Weights of a small GPT-style language model, trained from scratch on English Wikipedia: no biases in attention or MLP.
Each number is 128 + 32 x the weight over its row's rms, rounded and kept within 0 to 255. Layers, rows and columns count from 0. Numbers have three digits each. The size before them is the row's rms in percent of the matrix's.

# gate: layer 4 MLP gate, 320x128, rms 0.109, rows 289-319, columns 0-63
# up: layer 4 MLP up, 320x128, rms 0.0968, rows 289-319, columns 0-63
# down: layer 4 MLP down (transposed), 320x128, rms 0.0952, rows 289-319, columns 0-63
gate289 105:106147163162131138119195141133114092146094201086077123114153108116111134174155098148062187145107093128141103142177133107125125145127066056180154132151139140042160140124109116110063160141133127
up289 102:126076096112158134101128087104126179142161130193165101108111118103112144141116135104136174079093158123122137182088136155147021113092165075154104126189145153111111124215161109122139095191098125
down289 103:194128053165137105122140093102177152145111129111154117116162123137178097129096159094120181111096126112089083136125142213127106150133140108082149093181127099130173086130157076082185080148131144
gate290 106:154146111102084127152101112141220155133103140122129160088102092119090197182201101144118077155122128096107073109158110153048136129101113126112143155139142142129101138117106139127204146072110128
up290 117:150131098181136178117072167151122093107132143119163112147173144117165106123177103118080166167108120116118118174145074100117167160147104086165167092180147167139101083206173167125144175136094147
down290 106:141190107093117125085177078079113098128159099185086109094120127096118220144093091151090118163147164149113137109160070137176101092148163126149178127133100139110143113094144170118074131134132137
gate291 099:180143122137107153082149076134134101080118141090073114133155116140090132147161150129106194109174193155128109125134115092100103121106137040140094159186070130074137136126104157144201109186154102
up291 098:070101142151144154104157088107145114115171181083136098155140133123175143112098130121155175167111197094122115076093127113097098149117102103170115139114137082113098111141160102102086080129181181
down291 098:109140243158150095106158153131123121099094165131092167120105099140092132175081088081120141172185086144134174077045116084125138113167161175121186108072134083151094098138110106142112119084152130
gate292 108:087106149167152120119156100180086164137198110072101125101126086063120183142178149113190200137153192092157108088107171155122141067123128047123146225109081148085123152125092113106152127163120131
up292 099:148132141123097094034080173133089160126143199106132075149140135182171061103130176077138125084151089194119118148118114113132108108122160185165143090162137064177141136143135099129187167149158127
down292 097:121117124133124109112151128139176114164077162118132089188179106135067118116119127124146115131059101149105153114104140129085163147117062158116147166171160122116118128131195108135082071168156175
gate293 090:122110143106136070126114113074139097109107141088111170126129147141128070141121134157088162107154071120139113122116173120088118113074116076194103110135115149149140136112087127127145136120219118
up293 096:090193183064163113148069134121153118087140138112146164144111130115129112132167117105141059149112112109093134178124077162141125170157102111172091140150142134145145162134153178127144105125142116
down293 101:112134162107110114060077083113172111150099125149135123140157000117148099223160144113138101167157083136094125163142118158164157110096124173084157113125138124137162132097133132175130130105072060
gate294 101:123163110114097105151117100097160088189133104048084117111147082106116119179161142107109132112132163124178143092126160125143103044122164127123122173141154142154112135143100076129101117148166134
up294 100:108042161204150152143161097132132088124121135216154149111126120086139143085100115133088119138139088111135093125147158103227145145149098134110163131066116101126117169108122114131130138091125111
down294 095:133161129170110116109123088135167083126119117119111095125160036143096128096159108087179111133157165120159142103096100121139155113138141149148121148092127116180118135181134104180048123138122146
gate295 101:131142149087135150134143100101102108120114173107078142170100083021099182183220076169112123132113150132119147075114162082161083132110116115129082139145126112122099181138174169121178093138097078
up295 098:127100090116107160150138074111137116052176080101117141140111136092128105141119088099190068068197112161109197112117125120126153089183128128141120126188083086137093149096136132119122130128138111
down295 104:080117131158116141140145159118178082119132132130132166143109224173158112168131118148083155111120101158134146150102133165115136089110169175159094121108128176130197133085127126140103067140184153
gate296 106:151109105120162100106127109106173170118155130154100072105125099110128078162174107054124136080106187109125100097139125115118169110096162086144204114126069146118083095158112099125087101169113100
up296 099:070165113139143107126128147176102094142151095157100138116059096158119108166135151164137132107137073157166170137069123139127148119138078174111170146096128089089117136199104112119160125144097144
down296 099:105120105156112133132148190109089115064128142121155130114110126143140132194105088116130163146112136168105151130109112115084115160126203128191149135144097104167066078148054169115100160123129116
gate297 095:143198114077092155075079077147118127128163129199116108124115052069117119168164079149183119152144109148140156080103161168099120100143077141101044180172121104154134185138168100168121081126085088
up297 093:201130125150145181108093090099165094119108100137132074120114083097121125086141115155097063138154113124227198113127110106148147114091108177099081171136167116135105154138145112124061128156166095
down297 088:126101164170155147151058140106131122134083153130117173180157153139133112182112117105114088118099138186133090124116141064139177140092165125117115066139134122108110111108165180161091117138149113
gate298 090:180150128052144109098050108119124123117137165140099177125169093165088150190157107118124163085142132104130078093064151123137115134107127135114149110194139137127132109147207147091120094122114123
up298 098:062162164096132116146218125121129115069123082094153093214149134106177117142068183134118161199131112112093155119108106106167099153085096125185094101181099146107147157100128109100134119110185110
down298 097:137118111086132106122184096072149094142137071089161094150132175111145156064142138098171096163097131114122169155143089109095086125118090122181079172139108131187196212131149166174150097110157147
gate299 105:134144114098089129119092157168117104179130111116089106068131049070126120139131096045105151126103098142195146108144172166132124142105117152105076179108134082120165131175113070058186131131114151
up299 101:162180137106144154084132171184082195095113147105120120155119168125099150104145104052170147154138083113073130122200157172097100128084089117139076146160163124129117108121140141126165140130093135
down299 101:133081139174126079142107159153133059138145086119164153129133128114138154090131160167084100146167092083216127113102137107158160073163080190152110114091159153162157156173119145162125124090106118
gate300 093:174116202179148073192169086150118151189091172128088108150167121136081156188100124091105158113144166103111110194107159107149145173167074137137135110135140109110109135112102081110087123120144124
up300 101:153130164166138152095067103119143168086118074130111183086120116130130102109115134148113129096111134110173132151141182127104096111133175115110185182121147033135128139210138068122140105184058161
down300 101:097126110157130166100145061171129118093106120104126149114119044121167103132167100125111137104183127111222134134130134083145128154094087094058103171164119142091177135159136064111119164151129100
gate301 094:146145101144157044131133089135135127110134128150129052047139121111148158127124137151051136127151148099132135119120125077153152163176141098165141117185119072090153117140121116077158103140147115
up301 085:124057157151194102114144156152102141131146136153145038073113147129209137119080065120101176153142093115103171152093127047152144117175098164113136086142150125113156128112136124100099127154136147
down301 093:096110099084118178088186106186101088177091124125098126151135169121144118130138132074128141147100083183094134114153158149069097087165202104129153141095102141151106113128161203114117160119109123
gate302 110:130136171110096085098149134115166128182120116150129103113158111168095168186166104106124108160113122122101050098127102191098137109088085140144124130110132165079118151045105140162116119102133157
up302 113:143144141142141143108090175127107079100139222084099116133116129153113095153139113160109129083142122149114093153128133046136113064162119091128082077149188225150058149150102144100150127128162188
down302 107:116153138078103099081109131084187136113136107116097098153183068126134155112075156142101112067125123103136169133112125107143098085107138188155091078152154178105064106138124121156131149180200120
gate303 094:118107111170140083106139070124169124129128108157135123057094124142138156139175112067120133145173136160133112151129147141154150068128214147103130163124058117065142130103057140142150169166094110
up303 096:180099099098100139068125073187114197160105136113143119099111111128105103105158145154153091084116145162166068130155131053097148116087159173118073179148106141125119141149101154146230122127204161
down303 097:156184132151134158118104143155110181128059098100151088168177218126170152074095110197092145133110143152232087140161140141140121109111083146141149151091085125110122141119136145093160107128120168
gate304 114:125144172168059126074125147184132132123090128131147075110155112139067133166136204162103166140112129074095056136149160132108237088164170102180104148127146109105122167124162116110116112114107104
up304 114:218157089113156148152132175132105155122122154127146115186154109131112139084150077103128182142099123130140089103159087096091098200084119109157125124120189172146084100050108152110032203095193086
down304 110:173159157144161079102141173139096112187107127114114157143167126163030123176129162086107133144175126126162095134168086117115137147121126134146170099120192160123192130068165120121094138139116111
gate305 106:069136077126101134105152132126170094167147139063092134132115091105134117235171091131102176184122109112178115110135126148158181090109125093176123130112104102122066095164138115145058100170096092
up305 101:182128142079136101124074153105104186146131143126193116103140125130165125072155111076100142088138136094107104159133106093100043149152198176126123124121189096112127165160104126091168129122143147
down305 103:134113176147134098057091136154173127154105140183159144205146074115135138157118048142164129131167113086120073167158194132108094135143094130179161117100085098108180116101072151116087141072104108
gate306 094:132129098163084114100095103099139096183124092104086095123145074099125113130132103123135124091148118136209078101173132190112121119109097148095189184115124154101106087168099144157133163073177071
up306 092:170153121097072129125108132104115105131109228134122089155082105108182126153125193191121122135099138141147185147146131092083081117061108175129137175126125105138101067115143101158120115059214076
down306 092:100166174146159141117131151162117202153159167118097102138126083140110144182132160094182116158179108162080052110060129137127113132153174089137097083129116129111036159198133141086106120092094144
gate307 118:138114125104145124110181123127118122205095136088036143075157107042116177123162142113119163136106117129169125113141212137135136113127116148082123227056118145113090193154153115152112148107118144
up307 096:123179142130145136104154130113153091177102136111165151051086112069145129139190059132163200121109179099172080102157131126083117131138120135083093158099178168132076172159106137118115157114103119
down307 100:107105097168118099125116137084118124129157199172160153165143136160110109072106118109049116098133086143081135176111068138126111151162146133170128100182132127187152071101095134106123092230126093
gate308 114:149109076140115109083130108101165145074102024091133122073094105112140088127141125096149209144091117098163133114141167095088163093166076116144145103117081126073129082168065113099120192170128101
up308 099:138203133173106172103148129101097079130093146194111199099106134107101157123175145137080174113129118109158168144086108162158130122111144070127169111094134080146107198146092130112177121163134118
down308 099:050125112147123152108140139132168079159104120118119118106151107131110120159195185073028155080139084099054087106126103131075157114157163147170098101078154150189161133188107100192090132113217153
gate309 105:123134135160105109147125076135089189110070111128116196145151096178089040147170121140141145181106131112178100147129139099118102170185104160154151146164117100112118122190112089118128137131108144
up309 099:139145128104111081092093106085124152150102146134120141089104118135014130146144151187130073117115160128158079148121130172148124145144107225126151127145152110155103117225121174207138150110099117
down309 099:105143096124147115112074192128119138174103136121106108130058165123070116075158072168078109120138137109075181198213117134103140106130156163052099141073160130190119111148104123155172124161134106
gate310 108:101125164111087136103101102165123142132175121148105122125122118161155129171164118123108127149184117155119050088161077126116160118128135078155134107142181192108081108154036165138097136123141131
up310 104:087158112176108144104083166141171115128121093114093078179082139176105101106127112110130150160157154087079137136144103139136171116201106104129088140134176192087144091142073169111073165171124132
down310 100:094138122180129110135101104072085106099156096145115119151157255130151091091139095153127137101110069085203141192081146100134103141178117131141166142143144098129102103105072120086113120179107116
gate311 085:123096123091110054080096069106137133144129126158138152108113137137153091151141159138136148169086205121135111160133154105140087116108098098144084146085112151082112136106106129178083174102138134
up311 087:099094122107110078127142148078087123169107095086134177134147115116160119149140180243135100080105120144102143117099148184039111118148084133139103132116134147153082178098137108130209167151140121
down311 091:124093172084129107128136120054156136091152152154083114160137084175095121061063118147154119138125105188121175131083115147140110087140139091178163201143210062082130151116092104180104135103146120
gate312 087:203082046068190113088166172183129131097125057115199032100093119112082131102151139167137129164112103113129150128106129181100147125169107097173113120112112112152112100086082116049087129148161111
up312 097:157149120095105126145093153061143058135128103087139101123107144090164149118132124147133134161134150087153117120138118119121087104129163186088093120128148105126147071107155137138145080143146186
down312 094:145102148163111166152125122160144103111139169055131164144114091111158118173072097128068131099141086166106154115115167178064102167132147103175137141122095147146053094175100138101135170151171120
gate313 089:155157149086084112170148056121162071175131138170162155151117125099074152089119136106107140162113188104163096088146120149100087108096239084127133150102128121090150147110110126098131173062186081
up313 087:134124095079136131150152161096184067144139118137105126088104102092162133162124121107052127082142101165145132139135089105181121176133122158078117158111143163157146134132120078103134157082194090
down313 090:126101115135083152098118094129164158169101141062152125154121218142119170071156144137167104144126169147108067121104122175156102181150123121146160146171087102086143069123145197166104122140151079
gate314 092:160099211166155150170113099135119148135110203123115118119104084081127112130139127120135094115142118174161113140127156169133136076120106171108100135128112143119037137086157109120069160081192150
up314 091:103161163174121126120179156158160129155098156093133159149144105112127094095187116121104102099137111117145090150115158145165141176108142117130152084057119106116140085167057130128137183182104076
down314 095:158146080098102122131159123140135084132128131198112060094108127153222065125168175129120117156124131157204145159136138150108145111131062052117152081079079149120155073100144167077159087177168131
gate315 105:163175209170151153143123106139099130177164116143081136175194092044062162193097142155094090105109135117106115164116134161153103138140145120166114138109129155127146173111087131126160111119116148
up315 102:194116172151108139099154133173147157113151188041143098148124121127114122103087147109152172196072093122137099201151155116129142132095104115116100173087155096106070089168126087156062106170120110
down315 102:158133119195156140146147089120171115104107121158085144127146060167094126222123125136044074132090105133133108118181189104143119208126180177124110145107122080173163128129141124070101076150116093
gate316 090:153200174174121176144149070135089088142180121131103103106158134149056108153167179118071109101116105074091099154109135160115116121157075130200148120163068152108110159094162165148170096136142206
up316 092:098119135142153156140133097116149129099117098204115158107144107153133183118158153142141163157127177105137140151138141059164107121183172154117118129127119171129115190187176094104147131142076107
down316 097:135148172096149073113130122122144123153135200143124124119129208115057146111092146153158079110190101106125118094079154139105111147161132146149163137135126165143100111093148174095167146081122123
gate317 082:131156101135178203063177119116125097107156193128123138174148059093151112128218101127173130136107115129170138093159201141068115104112139078097143167172139153164171128134143112109092109137129100
up317 094:135188093141137103087151121110153185087081128102149152168170112145187169136143106073088111130126097116135093162156089090161117158164169119096082131192148158155098128140107118098180082120158091
down317 094:149140151151147129144183150174127230092128124087147142126135090137099126129147115057119078108077116124112156099148124122121126152110114156074156144097117087136114163125196094185162142062145155
gate318 100:180176141135082079121075142136102160116139104116144158148195050163142142160165129081124147170115140117158144150088127171110147176095161133128083172163098113130136078112116084133157108126091103
up318 097:111135087119154101121124114175113139166144119104123137147086140142105131144166115059121090115127095120153080150134139111120136139124197093086137126127075150159151112155129155129206107154086170
down318 096:185102095152108069169099110156147109161200112183055089144105151129103107131141122081047082090180097113159135129145117123102121088109155109079114081144139210165172124154129199131195094150170115
gate319 104:086124104150137161088108130151141093051103073100124175078131077112097135157166092159157157162123146088150121182090191099123090173129053147147149152147113162130110138167114102066093105139129123
up319 097:152182156145155190095076140127111098079190111156195095145183119172163187118179072116169113170062154097120090131124098133156133083125127156159133140114198131118102093131114077126115134120162160
down319 097:177119148116142221148122150157181111077078141125196076124173129158134121149102100180165058142147134103126156163147142143106114105116106185132104095164144072065173130178132108153140131133186147